config.toml
hidden_size = 128
intermediate_size = 256
vocab_size = 2048
norm = "layernorm"
norm_eps = 1e-05
parallel_block = false
init_std_o = 0.0111
learning_rate = 0.00539
beta1 = 0.95
schedule = "cos"
final_lr_fraction = 0.0
max_steps = 5890
Each number is 500 + 25 x the weight over its row's rms, rounded and kept within 0 to 999. Layers, rows and columns count from 0. Numbers have three digits each. The size before them is the row's rms in percent of the matrix's.

# layer 5 MLP down (transposed), 256x128, rms 0.0886, rows 127-176, columns 64-127
099:504514521534527501557502503512505490534446522509554510509475515542447451458452521556499495507462490485460512478506503527511488491526461486512498445490489526519471495494512451515447494470480491
101:502506509469473514525533521496528500515520461476483468489522482490525490510530484481485444504487552475484476488547517485480506522497510487484554495484500525511512475446496500507504521528516490
114:475462450522493527526462499553515533509507517496497499558536457510481497548486475538505436475519493466483457478468520522511477514514513495476541518519504499540512504528495535478490516497507487
086:492517477499508497515511487521482532519498512485488514505481484508465475536459495474519503504498515552476467487477475481507479549482508498488492492537510523493462524552496533515514460512494526
100:480532488523538488511499513507472524499514494519516508443520501505420507511527500498488510478492526526502546507480512495511508511488475500463520516454541477490527549469471510469512559491550523
104:501530562488525481521461521496487454496521509452477509491515507515430452533495513525518533509514490497518526488535456521465496490482501525505500451476508518501498461524501496502489475514510496
100:491444530480508499496509508516501485471500520472561495534483521523544542496507484502538521494518495478574501520519451531490491474457495499490473542482503527518499530493490520506489521511516486
103:517478440498483506504521517469465548469506546496496503494511506510494523512512496546489466489474513510479485481468499550498535497496496505505501517496540460478488530487485502527463533447479511
074:506508475481499509482500506474469516492543493524508496473499517518435526519487504522504473494533470548508472457523494456492498487476511486521511503501476461517501540474516473474542485512483520
098:525519507468525499473503493542494470522537510501491478497513537474489530528507524471516488511500460500480493474536503500495503498534501546506549508488482526474504478442501501526532480516548512
089:514502475440504487531442504493497477504517476510545480489526459539495503510522494496531544509489507538492495521533466466507451520463464478505469511488535504519482487500491536527504464463486476
093:485485485534480483493500484497483493506479523508513526520510492445485456537504485474510553508539493473557494528478501537478506482484518540468492489518487563485518476483473502498488542518470472
091:507548505508496475523460479506524480520469480485504479514543498482463543450494525503529522485477490531558462478486510482525481513536497514497491499464502466532448498437480494470525468538500509
095:505482484507528515534553508471500471489504499525457438527464515474526474463477502486454546524497536484535559513493506515497519463508507526488505518454514486537494466493473492548477586499528521
091:482506450481506495470491517500517515460503505546487510488468457513494475502482471485499481488520537561519519514533469510470547497478480529497531533522475495533504480482528563472509492491552518
078:502493464493511511488505503506476497474484486494488514459532471509478516510500512512468488497542535491470490468511500480534489487485539507493477496480492535554468560469471484525531494564515509
078:488495486489542506478524534505518513472487505512557454517489459527518514517478540489482490501487480532494507523511495508506490495481469478513472473505491479508485497448498472483515502517522490
103:510523523495569526464501523488486467482480488485473503500492514513512496484512498512535526505478471496499577484523492488509532487459457499544481517477492510487504489542509510512469474503496476
087:493538483447465526509489474490522517502502515546455492510473509473460504497505492507520467523511516500480518559479483475500538508548522478525530504492460532475479455532532508478472437456481479
079:491504501483512491500497506458494521513470452486524481525469520494514509494507532552507419514488491485433510506509508509502488492502496487573504499494522537535495519473527504518501447522482513
087:503508485494517475462563498492501509447481519528537481490475482517490526520518489493507482465457514512497489498510496452526505498524506495518473475515480509513474511485449523438506520483535477
094:506507519476530505562431530491506487515506512496482501446481534517511493498508522535491493546446508505434499515541495484488511525513488486527504496453505509502483491543514493481512494492535552
108:513518470538486472522539489501486518508498514514514535468526444509468518497505502505476499540482472472479473520518506482492518452514458489509508519487546450498530489497446534480468477514525534
082:502496511507510512464492508498515532519499493501494504518514534460488494487477486506470480489538512519521453492481509484470476460526464477468518467504444473518474514480540538486447497505517471
097:503489494489490527485472471533494529487511482522514541525484477483514460509504512516510483496515530523491491495468471477438507478471512510524502489493467526543471512528508493502508456523516496
102:489479503465504479532490437504482479561542473555434506516528493494493491491467509506475513530513544487478516523532527519495513529473482497510535536534508470482515494533491510481452506509492467
102:478481559528478525416489484486522492518472528455526507509517503510491525480473500469549481536494542477527529526513509494493515505463525488458503490499474490459538506470499515487479483529462469
087:458511507485496538479491509490507518463519499502493517479501513502523501483531505524441470523517519481515523487487517499472529495509501515499572535496473518480502499493519521482472501523496522
082:482507509490469535510420492521449518511500534501489472487483518541490533518518497538514488482501526490430490481532488480535496486501548464529530454525521513481472566453513531514455478469507523
089:533478507498492533539465493522479488463502543549546507481488523455517534510467521539484496516474521512472514494512462498466462481543509475512480531467476490475486517490484556479462514493519512
082:474496468503543533516497502501496528463480538505505497495477529527537513470548510524536498482512533494493444524489506456473471513498456486491506519446492528502509496460488519497477487534541507
107:498506489506458484551488454518481511502491503524497454523487496497535525504563468497524471497478512511458518436524501480512483524552520491512524475483451476539491489490524479498474473477496514
094:501496528479535496551470493515483508453477546533502466486468483505503493467461506516461494565501491528500520532528521463527485498513510475494462520449504488520464528495495523495480507493502462
107:530516502549503497487532515472516527523484537512525512483460507489475475439491506472488515512503496539516509482464528484465482549470514565492492562504458494458513492462489497513514540489481488
105:523527495519468478497485470502453512477480534501532528528490507485485506514499498479499551466484550500502462511541491557472464496483537455472465479488438477505509504481482511484505507481504503
105:462472489500550523581488530499449500450508477480457502482491493491493502489544510504514526496547494445498529521517506502495481523511516483497527458517453548488494498527526520490475475490480527
121:509535485559511480533477500529530488450488486489518508484520473479483473504473513505486525514529475471481478460556525535542512499438513480521498503463509552470570477493510508486497524472466509
099:486513501516553508474514521483532476518544470511520502494487501501520520482467478497508516498545529543469494497475469502482426489550462512509477508553451485522471470518488511510504548499503511
074:431490468474495533484498523484477532486497519515531492485530532500508542491500484524492470466547508467454514474491502529469500525546482503535484454519479507519473533438481480476514504534512518
117:487536524503537498435501495498487497500521515493570449521493505490457516490517512485532535531486493557500514449519451525473501478526469498534499529433514478479514529524500490519454522545521505
103:488529483509488498522484458486491440511511501522466537512485521484482518526470503502482500503448531486495481499535446507481516551521513512583485513481512521490496468537526512525490477531500513
112:526492579529551540498472535485516494486543491454531526472533493536487490513499536510516491483481514496491547507488493485439490479504482541436466513473513474518447500522533491499463493505497465
124:473483537502464497527452517481480471489484492474527520531514503530479493497515438502491535494471500470523465494476494555520503555496509496505486526484455528482500525529539521496528558506503519
094:486533477488486509468500514504499461482505502503505457483493468520516504519518512511509459478515503456501483468521525473529511500496545519559513531495517460535490460483454497539474464528535505
129:529470509493538502485502515536488509483517513494493549524515486508467535528518490524468495475481479557490536568491529506504480534536474503486550470524517467504484490465523485491453500506499511
097:487483444517489511542447508490508495509504496501506524527491475543513464514512520440520512506510496476535511463515498527507489500520531514494502525496470529478507543514502492495517455496508474
090:475541542474518501443493503511504475475494529528558477519506501539506496549506492476452550525481486536531511490525458522492507555510503521450511473501464483475550478487533467498489516500514492
110:503475527465512547454504463484499526507550488482463510518476478497520521481519511502479512482552548498521515527473506491502508471513530504495495517509478531549451503475502508509504500509470497
104:498495552536470522503506507540529470525463451525558474514474482518550479542511495501500476466513525496483513524522462467498493508531476501543511464493478511519563484505474472456504472475478490
118:499497516497499505463509480520529485429501488493476487513545550488467485523484491557492470479526525501494492516479520499514509511489487499509506511505535565489470501499476462493529511497500527
# layer 5 MLP up, 256x128, rms 0.133, rows 128-177, columns 64-127
101:510521483520518464515491528507502514536541501502451540498557493531497511471522457488475490501471488517482492498526548500504513483495514517458496540521434508499507491473525520493478482504499440
114:496530509494512468491488502529477521495472484465521504485475477475488493488475511489484515449486564527503480469476465531479529509455477528490535465504494535438502506515484474462522489495504479
102:462515484471521473524473465468531485546502469469492542519509556520532496555511482504550533493481467513532480492517536503513473509533521507501489472518480481512492515478492475489508538516527543
096:511509487484483514540472521490537534508491477556500504496451469511516510516500532487508481510521523517463478521489488535482510461456488487527477494517488531518488555508483498550474458477544458
107:444527509512514449530488526502460466516503491540475513493520526538482490497503529474496493514505498470456483493441467538503462498487541539527475492507519536458506505509469489523505512501496467
102:456513518519499462479478516501525556470461476486472473493511472505543543495474479512491488482464489503496490552491483525462508469495487550523515478540523490494533529549472500558466478515505480
112:451467474529506489541522472498545503462489481519476453525458494493496477483495538504482518488529506517474436496507498533523424484503520478503508555534533489472541516518499522489518489522494535
084:500478484510507489475563480512538510525529495482530466475508513513468489520489530518497508498537483439520472539532519516482532505558453514466541487534517484488489485497451493508507518506472502
101:506528518498504471502452482495475497552497488492516498478498520510517524523456539542480507476508508518480494470488472495486507500498497543482542466542520516469478494507468514516526504504474491
095:457479478500468456513510518511443537508474452488538460480493510485513498499504510473510521517499547510510534518499479480553487518444514529467518482486483543480470527466532494482518510509512514
095:525527492502512503523472509492452509506504489478538520539535525483516494525498558519454520492508503502455550471484468476514520481547503518501461519484531461543502515505476492481500513490494458
090:523534502525522513487524519500506486490519475527475508466485495461510531498495466504499491500490482491494524483504434462559538504520488513522522470494480498475468506536527551518467487498493462
093:505492497438505521534490497482502446522459495523497516506489491516496462525547493499488511499528511498512520500529474538541519460509486494467513495465537453488496518511486515504482514503509520
095:494492499537482467492526467466475499483548525550479477488492474533467501503562511512537493483512511518513472504491485479498499489520501438459510541470525499467482510507500513485523493512498526
084:463488486483504488492493489499509507518500509476541480501499513524496552540513502520511487496521470518509532445526479483517487486469489467474508510514499506531529525490474568507511515479463479
090:445533534521517484456477534537499516521481507474503503519494558504502541516488497452494487470457544499490522521527464509538496468465453507496499485545514512502484476519457555503473527511471481
111:500499477472477501494467494529509493551465487497464522491480491512514481520487474499535491480448526500490556526468479496462476505527494490490488491497506526497498506501496552521486479515481449
101:531510523497506501508481494472530515511489462475512468501494505512475500445458488517534486527502516524466503515557484450521519492455499483506515499503484484459497496485491525521500537494506492
082:488484539536528503482492541502469496502488478518512536478458483476493534502499475492522481507488513461525529495512450473495508472528488511519519474528504473454455504459504538500495523494517536
103:484522476485458527464495510535479519507539531464464472485492473489507498519491512502469503514536442515493488475523524529505532503478489477488498523493503494535491477503514504515510518466456480
093:530480500542475510502499494508507533522479499539512497480514471483495493506511536500455482504502509529459517512497499446542503564494512502471529467493494556494495503527512538452486475479538486
106:494514498475496523493521504470479477519505536489488475455505485522523494489492527527523459522479513519503488501529502497495477461455513526504516472505535482457475487502505489532516495528468492
088:454490446439486462519506471495519474495504473449474550504463477485536485467482537527497493497524472552543475506520502486476477471520507544479534489522519494493524475496487549472514494529495498
097:474512500485499486493505502503528476477488517525488515482524505496474522533516537472518481506522518485463476530451457472467515454458475506550454518527492539454484510553499449495462507548494541
107:482507497510480523552512482491486535476490495582515518463520548494479478479470517505456459493496523506520538482510484483511525520492477461472520491547480497459455518510460555520520510515506481
101:463483509527467482475491524482511502493486467501502531471505499511505481485501472472512473500530509523518491484492495467509507468514489478509510469517495474467518523482460512508503518468498503
083:479472481471437468453482489477487495521515496549508507476489486540484494511512481474524516464524484513490493517457489539445515509486495504481527502493510530524465482574470523483471484515497487
086:514549477507512479472483510504491512507542478520537520516521447474484496507497468476490502491528493511511517464492518490476479453455477458493513524523505504545525507505482458507484485490517501
087:482490513475461513546489479484497530528512530480505525495514527497477479511482462455485474496513468514521516517480464476513497478538476531524494490485536514472548466486497474475498464535503516
080:493515478492525435504502496477492471512491502500501462449544517481490532504488487488464476474469546522500473491549490457529490479508485493539475527494470548512506556513487497500467555515506496
110:510515469482527449497448504530548495505520502479493524482491482524474530489473490500489497436509509500518505518514488507484485481505502517468528448535530512496491499520494496485503507511514478
094:502492522492528518509491468465506475480485510519511513528525463518511503478532487519465450543460472500503488510498488508509528466538519481507479468531557517489516581453488510489496513545480521
104:505498489462515514557515506499515499507517509561529514514438499501511525513493489482494499474476518487492456499464510490483558503495476451478525502489478521482486461466527440534469468490509518
097:499486529484527467481497491459512447496522482493473487508517470512507467495506515513483440476459526535498471485501473516474535484441479465535548487527493495505464518512521505530529506511499452
121:441489480474524494515538486498521488473464498497495477482500516508503504496495481482515525534503504512537519509476500498536496464549535469471517514532490453489512484480486546485538476515536530
110:474491527473487472532503460491491489546457513521486486491514521504470521487508471515466495498452516506492487552497515522536506481523503471496517483525514467438471459512514528533522507509475559
097:516560489549481527505527504461503512469500494529491491491515505550528499493426505501489498499487499529519501464490468480513509439495499491467459484544523520477522503507529537475478493491496472
084:531508490564472487502473537502524496527550473449445521444507512474450515481481470459498531503514513524495459535504495482511534479481521488499458520511486486499517454542509469539486483485496506
103:500520471482513497526466516450514478501501475466493465497504484506531537538532472465502457495472534490536438539435474506492485497473475512487453511520510566468507511482531470465514525465521522
105:481521489492468482524530539504552546533487508512449512520541477491479480497477444529502505559528503518532472487516509541474497515502458539514483480536541514474511465486520456450478518476478527
116:501483457543535518514460515477510491522476490490490532507518470516485539521501518511494534506468517483493484518486509492487521507467457515520514506511517502483502508471492544509490462528457510
108:492483479518507493544524514493484459491506460501554509530505473558472538511537446479505531476509532476504497490485499527468547474545513508490511456521490482492516519513496507552475544467512482
093:505473484484472510492510542495497509509465484537483518504476543538477524539494468515494510545495488501478479531472502503516510511479500532492481507524470516438473512486517493499511500469445505
115:532497523526490499508492540460455494503486512495504524472507448531506562519481471513507477493478468517510518466535483506500497513492425503489482486506497455469395535549521516515482492468479477
099:481527497494442515540499509514486494482509485509566521522489470501522517497525510498493491483520524533480528463463484470561512496518492462529535482492465522499515475506499517512493456511489451
092:506489492491493528476538528495540525520519450561506523493494494469542550490479491493555485464528521495492438537482482501481500503527490467477492516495506533545500482431493494502456520461453486
097:497506467499506499538485522506524481463463498529465495474513502513512553492524439533512459523466545511496495495498462524466492471480466512535499510510501500448489507503509462512528500502496475
108:538543510490467529487449464498521547502479486520461511496494498535487501515502448476460478489489509509470537509536491481495531466533511480480513510503534549457529515520504493495522540485459482
109:496476473498512543495538511501521507524457480462492494501513495550488524500526545470456512491474510468478493512497478558529505487482496505508470465514538496542466519514523476513496494489465491
104:514453517468467501465461513507509491527544471487472462456516483540518511485515486508500522522482511511492513534495524484487517522493479476505528503527534499468533510519490504499528445539484514